Weights of a small GPT-style language model, trained from scratch on English Wikipedia.
Size: 17 layers, width 128, 4 heads of 32, MLP 1024 GELU, vocabulary 8192, 7.71M parameters.
Architecture: LayerNorm before each block, biases, untied embeddings, attention and MLP in parallel.
Each number is 200 + 40 x the weight over its row's rms, rounded and kept within 0 to 999. Layers, rows and columns count from 0. The size before them is the row's rms in percent of the matrix's.

# layer 9 MLP down (transposed), 1024x128, rms 0.0682, rows 909-958, columns 0-31
120,189,161,196,178,109,243,194,234,221,213,264,195,192,233,235,112,146,173,212,143,215,149,215,241,219,226,210,142,186,259,223,204
069,222,236,137,200,169,193,169,216,180,263,152,145,167,148,221,263,217,190,220,175,254,148,206,188,293,174,192,220,217,176,224,177
025,220,181,166,179,237,208,197,211,217,185,192,252,204,229,160,217,155,230,179,182,118,183,211,146,143,208,216,234,190,256,134,209
061,187,245,244,203,171,240,142,207,132,137,207,263,188,225,204,209,183,199,195,311,175,193,210,197,113,254,231,202,191,218,213,231
130,220,197,221,137,197,185,200,137,295,200,123,96,232,230,174,194,213,186,276,141,216,240,258,199,232,228,109,189,215,188,172,173
007,184,233,161,197,236,258,159,220,211,122,229,248,202,257,189,154,201,185,180,191,198,254,198,215,192,180,212,181,211,183,141,198
041,267,223,242,175,188,256,174,267,238,122,209,260,179,234,224,225,167,154,121,227,196,241,198,147,170,225,232,252,263,230,213,241
128,161,238,148,215,163,189,166,218,107,163,220,104,184,255,255,141,251,279,216,304,187,260,192,190,209,186,165,226,219,180,169,241
043,152,163,186,263,232,251,188,167,155,215,252,215,156,199,172,147,258,237,216,224,198,202,245,281,205,220,166,244,206,225,263,226
003,197,193,209,164,229,152,171,199,140,167,177,201,219,243,175,152,158,200,175,308,247,210,151,234,210,204,260,160,185,195,158,184
005,216,164,250,203,250,178,188,201,173,202,273,221,207,247,197,140,214,201,292,350,147,188,180,219,225,203,190,244,196,228,186,169
010,210,288,201,188,185,248,251,221,232,164,175,188,208,159,197,214,226,242,221,83,274,248,236,246,154,155,186,243,206,223,282,187
129,125,191,293,183,232,232,227,144,152,207,224,138,205,156,191,145,209,259,198,160,199,194,324,300,196,201,198,188,244,217,148,213
056,204,212,175,196,226,197,247,199,189,235,162,215,208,241,202,197,193,263,158,165,136,217,134,164,238,202,227,213,217,213,171,166
115,114,226,218,253,188,263,154,163,188,146,287,208,206,228,159,193,189,234,239,174,208,174,256,171,182,244,198,221,194,147,194,115
004,193,262,177,202,179,187,236,225,262,229,164,209,212,199,149,252,205,189,148,131,262,226,225,164,137,248,217,156,205,212,257,225
003,182,251,183,142,152,141,169,217,190,229,231,191,193,177,239,233,149,240,211,316,216,176,251,272,227,177,192,129,146,197,192,202
004,174,252,222,206,159,174,225,189,159,223,160,119,203,144,243,202,252,258,241,259,280,204,229,266,204,235,216,229,173,202,250,185
003,198,144,209,233,182,164,221,106,178,295,238,225,221,218,305,160,215,236,270,250,176,183,219,209,235,230,251,247,238,175,136,213
004,208,207,248,265,229,199,154,215,203,213,275,237,222,217,205,136,243,171,260,260,171,214,174,249,140,218,187,223,173,256,227,149
083,211,218,275,216,169,332,140,218,233,221,198,215,225,149,205,218,204,199,192,202,226,193,188,161,202,146,113,206,211,264,190,165
144,252,170,188,243,214,172,202,108,232,181,190,238,208,214,226,243,251,177,200,224,225,167,265,146,207,219,190,181,218,160,184,172
140,275,217,150,230,162,138,107,290,157,217,188,212,166,164,191,223,324,205,234,209,168,203,234,153,170,220,168,189,265,166,180,177
130,245,190,185,144,177,200,224,277,180,221,198,136,220,170,194,211,176,241,202,158,209,233,202,165,236,159,164,205,244,202,161,168
160,239,196,235,257,179,208,214,195,205,241,158,278,208,160,197,206,213,234,232,133,186,252,167,202,225,180,154,109,184,240,170,221
074,227,256,215,158,216,274,145,207,218,154,211,177,220,188,231,169,186,159,223,271,201,119,271,184,143,184,172,220,160,256,235,243
118,198,200,249,219,258,304,189,229,225,158,287,214,204,127,146,221,190,181,145,183,129,117,210,208,171,273,210,194,148,207,178,165
005,170,174,165,170,207,205,163,216,186,211,200,250,213,187,145,170,132,198,110,260,188,173,170,186,187,242,213,175,182,166,102,257
004,216,199,145,189,209,141,204,232,175,176,221,218,211,203,179,187,119,154,137,298,197,194,152,172,225,193,188,175,169,214,188,235
114,192,222,291,236,173,188,216,202,218,216,134,185,190,160,164,212,255,223,208,192,325,212,223,211,196,187,227,164,188,177,228,162
162,247,120,179,344,189,198,161,268,184,164,201,195,155,198,207,201,178,192,235,202,272,223,204,182,287,270,160,255,164,208,164,126
111,140,247,164,239,162,213,189,176,159,212,157,259,158,210,257,179,170,225,208,160,237,200,211,228,183,203,159,198,162,185,173,232
003,283,193,200,187,191,141,229,224,208,189,196,180,210,245,265,272,240,196,219,317,237,219,227,217,170,204,189,235,214,247,244,161
135,233,206,214,213,166,192,205,220,195,153,277,167,191,209,157,227,229,206,212,253,237,280,174,164,136,164,234,161,158,156,169,220
124,225,234,179,292,254,167,165,173,175,216,225,227,99,224,227,191,179,200,162,247,189,192,148,147,239,93,113,214,200,205,234,270
040,198,209,261,189,243,220,192,211,236,168,183,291,166,181,176,225,202,170,211,314,246,260,214,167,104,239,183,220,220,170,146,216
135,132,215,218,201,188,186,235,226,173,157,179,194,188,170,211,155,149,201,236,117,224,160,221,174,147,180,231,243,169,189,232,167
029,226,175,180,176,203,198,206,219,237,139,213,257,185,218,189,204,120,231,136,187,189,222,223,166,120,225,236,222,215,263,91,216
050,210,162,208,174,175,101,201,232,202,171,216,182,249,226,158,252,221,193,165,154,116,167,148,159,140,227,244,158,133,261,168,216
004,206,150,199,196,225,214,156,220,200,215,271,279,209,213,159,153,162,214,181,322,175,198,172,211,187,235,193,213,178,192,129,209
155,185,201,140,192,221,179,152,149,274,159,236,188,184,183,248,185,199,109,235,195,175,163,190,196,214,189,236,147,183,200,192,200
004,220,227,232,285,249,230,200,178,222,191,179,123,166,190,211,195,284,224,277,143,196,222,206,243,229,176,183,254,215,235,251,146
063,220,220,224,190,159,229,194,245,181,205,214,225,183,187,149,165,114,150,240,174,258,235,195,161,153,229,147,157,220,230,177,156
004,203,238,201,213,179,223,237,166,229,184,181,160,188,205,229,214,209,190,230,85,233,275,248,177,161,200,216,166,218,174,239,160
121,198,139,171,219,220,228,146,230,196,249,181,228,239,141,155,203,197,193,247,228,242,181,223,162,217,242,178,196,233,253,165,122
003,236,203,182,143,127,158,253,159,135,186,104,166,210,197,253,216,236,149,172,148,208,210,185,150,209,216,206,215,204,183,189,207
131,218,143,193,130,134,149,224,198,264,273,205,193,231,233,257,163,167,116,214,269,168,199,198,197,190,128,171,195,201,205,250,192
165,202,177,204,166,239,162,198,168,163,146,177,216,225,217,184,168,180,241,227,205,188,131,174,212,160,195,234,214,234,205,163,113
004,222,205,265,205,187,202,232,189,150,225,227,190,240,196,246,197,269,234,317,243,192,215,201,232,176,222,185,278,221,234,291,174
099,211,208,156,231,191,163,191,185,194,218,210,189,155,248,182,163,245,190,225,243,156,139,249,155,233,185,171,165,222,172,244,191
# layer 9 MLP up, 1024x128, rms 0.0806, rows 910-959, columns 0-31
085,160,129,208,179,228,215,250,235,170,140,228,220,263,219,177,135,203,203,179,205,132,204,230,219,103,219,227,200,144,292,237,182
038,196,207,210,296,241,180,188,199,162,204,215,173,168,156,256,162,236,189,247,181,288,244,198,195,228,197,185,172,204,123,220,177
074,215,165,153,212,192,178,262,172,203,280,179,185,150,161,291,213,167,187,176,160,224,224,202,234,262,158,232,174,205,144,264,155
131,183,258,129,223,165,191,165,244,201,159,193,262,161,166,215,173,157,227,206,240,176,204,234,220,170,219,188,259,243,253,243,196
011,155,181,221,250,241,144,204,193,196,216,190,142,183,190,205,290,195,193,195,149,182,189,223,212,208,182,218,171,189,207,207,217
053,178,170,162,312,260,169,249,155,200,226,198,160,181,166,204,210,239,200,255,197,206,156,203,215,235,189,207,153,147,175,180,168
136,217,206,248,177,145,156,197,115,284,280,249,203,306,223,173,235,170,208,215,200,241,217,217,247,219,181,199,212,190,206,229,158
053,220,164,231,108,174,115,204,216,192,197,171,218,235,202,198,252,198,207,155,177,174,229,157,180,217,200,263,179,197,189,101,228
006,218,209,216,221,255,200,188,177,269,209,193,221,212,185,268,336,235,198,216,146,189,210,224,223,262,203,248,239,184,173,224,237
008,218,179,204,172,207,190,177,195,209,198,152,232,194,194,183,293,222,179,150,62,228,252,211,198,226,178,268,161,129,170,167,198
016,201,178,181,204,225,151,229,205,177,202,244,251,170,219,120,114,144,194,134,315,108,148,231,197,195,239,252,172,218,195,178,201
145,186,167,217,161,224,88,250,207,188,258,183,151,207,185,125,213,189,236,245,205,185,165,287,191,244,187,218,211,162,186,190,220
069,204,234,218,221,224,180,134,215,165,170,200,205,224,119,173,183,193,171,245,204,281,145,252,197,180,211,126,173,185,207,194,205
107,269,151,193,212,235,174,221,223,167,253,172,228,143,122,228,229,263,207,150,219,235,218,136,234,253,187,282,198,195,202,214,284
008,178,210,184,204,182,249,221,170,143,187,235,203,198,170,219,81,173,197,269,259,213,151,201,212,199,188,127,199,230,172,204,205
005,192,168,236,246,257,261,203,128,257,233,211,192,209,212,240,257,223,228,222,201,221,217,161,210,213,224,234,256,215,185,231,189
007,176,149,187,161,179,203,211,136,226,190,192,259,205,239,176,191,190,226,125,196,76,181,178,163,209,158,191,202,232,207,151,176
006,227,244,241,188,183,212,164,225,250,203,159,152,234,192,196,270,252,215,168,165,195,271,199,205,204,211,213,202,224,273,221,201
008,184,162,172,129,140,207,204,173,160,209,120,210,201,178,105,242,185,183,149,115,190,177,171,154,201,154,177,134,134,149,140,161
089,195,146,195,216,229,146,275,240,146,197,239,166,156,270,188,204,203,198,217,166,199,182,261,213,227,245,272,187,146,190,225,180
143,283,211,233,181,190,149,171,145,205,271,154,190,204,200,280,190,109,181,218,237,241,128,208,244,160,218,201,214,209,135,188,266
142,172,187,192,150,168,176,280,89,211,238,273,245,234,194,243,244,170,206,197,189,218,221,202,232,129,221,293,221,122,145,197,219
136,208,215,102,261,194,224,201,173,163,130,199,280,163,236,214,152,223,236,187,178,192,233,203,184,215,263,214,291,127,261,180,299
150,216,226,126,159,234,204,62,229,342,217,224,178,280,175,213,254,176,240,154,266,225,240,242,259,222,223,185,172,215,168,165,175
082,213,144,210,224,217,131,296,151,182,208,206,233,194,164,223,226,216,163,227,128,230,258,159,191,243,199,267,187,261,161,178,97
123,201,232,230,254,150,126,234,266,217,211,173,249,249,170,263,206,182,192,214,196,260,167,196,107,246,252,185,264,206,239,158,232
008,215,179,271,244,210,266,203,152,178,188,205,154,204,224,292,266,266,199,270,101,239,265,212,216,252,150,162,215,241,183,208,189
007,219,230,249,263,253,280,229,216,219,237,232,207,204,237,278,218,247,197,292,154,311,257,247,221,242,202,236,228,224,177,246,219
119,215,151,204,127,216,189,206,187,209,198,238,269,233,224,222,181,176,163,224,203,71,148,208,194,270,273,238,148,257,233,266,200
152,240,266,144,171,210,230,211,165,203,199,241,290,228,182,258,159,207,173,194,223,183,171,211,181,212,188,271,186,140,232,198,311
114,219,212,189,190,207,184,190,278,267,288,238,161,208,202,143,269,160,145,231,235,179,252,146,154,159,217,240,220,262,261,230,219
004,226,204,183,230,203,227,200,179,158,245,232,163,226,148,112,78,176,175,165,196,215,194,219,250,207,211,283,148,138,175,137,214
128,194,241,171,187,208,238,202,231,209,184,177,227,124,158,222,182,123,230,190,176,174,168,190,225,164,208,242,163,197,119,212,168
130,227,151,219,155,285,176,189,218,278,215,215,197,290,263,147,188,153,223,235,172,243,169,231,245,209,292,189,190,180,210,189,132
050,195,240,114,229,205,159,220,175,167,245,168,139,196,162,273,155,175,212,200,174,151,190,252,207,262,194,213,185,147,185,301,140
134,290,195,219,232,132,214,177,252,206,283,165,156,253,130,276,215,229,199,227,261,225,228,186,158,226,172,234,222,175,199,228,191
039,193,248,181,279,242,168,189,144,181,237,205,166,171,169,225,212,279,185,269,172,235,203,188,205,230,190,157,186,192,123,254,193
062,215,210,196,249,269,287,246,121,171,287,210,195,169,145,272,185,230,207,258,140,259,201,205,220,235,187,175,186,228,106,206,181
007,192,152,229,216,201,220,188,159,165,180,125,156,211,186,191,274,213,164,194,72,210,246,189,194,211,137,201,161,178,165,167,167
139,232,215,273,209,174,189,193,129,176,249,248,191,222,155,242,161,213,246,207,260,254,223,239,184,218,137,225,156,184,185,260,212
007,191,194,203,176,193,181,236,255,209,219,207,288,238,238,167,194,184,227,142,238,194,233,220,176,187,210,224,218,222,264,198,208
077,197,197,211,206,251,157,224,168,196,138,221,164,151,193,271,165,220,186,163,156,196,160,198,254,220,188,178,205,190,143,258,185
007,180,210,146,162,155,147,216,206,197,174,204,202,195,158,139,138,178,216,168,297,154,124,184,211,155,221,154,194,227,248,188,205
124,276,197,217,219,216,168,235,143,207,178,213,151,143,256,225,195,157,223,225,175,186,214,179,224,281,250,263,188,154,219,229,268
004,211,207,175,206,207,170,158,202,253,147,262,212,155,184,216,154,161,193,196,254,156,166,219,218,251,209,216,183,169,205,169,236
131,226,225,192,213,187,238,158,206,193,147,205,248,125,215,211,179,207,206,237,198,195,205,183,179,232,231,169,245,115,235,294,212
155,218,234,215,165,218,233,146,146,190,186,245,200,149,183,301,261,253,216,202,243,202,187,217,225,209,218,165,173,176,206,303,273
008,205,164,170,153,170,189,177,166,187,199,162,248,198,185,132,171,163,177,109,159,145,163,204,195,223,174,260,123,115,166,104,173
100,254,163,204,147,210,231,181,226,176,183,243,199,224,147,275,211,195,204,145,156,183,215,153,250,172,204,264,221,177,259,147,205
144,152,238,218,244,215,228,82,227,235,163,223,176,90,196,144,214,160,248,226,252,208,215,249,274,201,220,222,214,297,173,135,161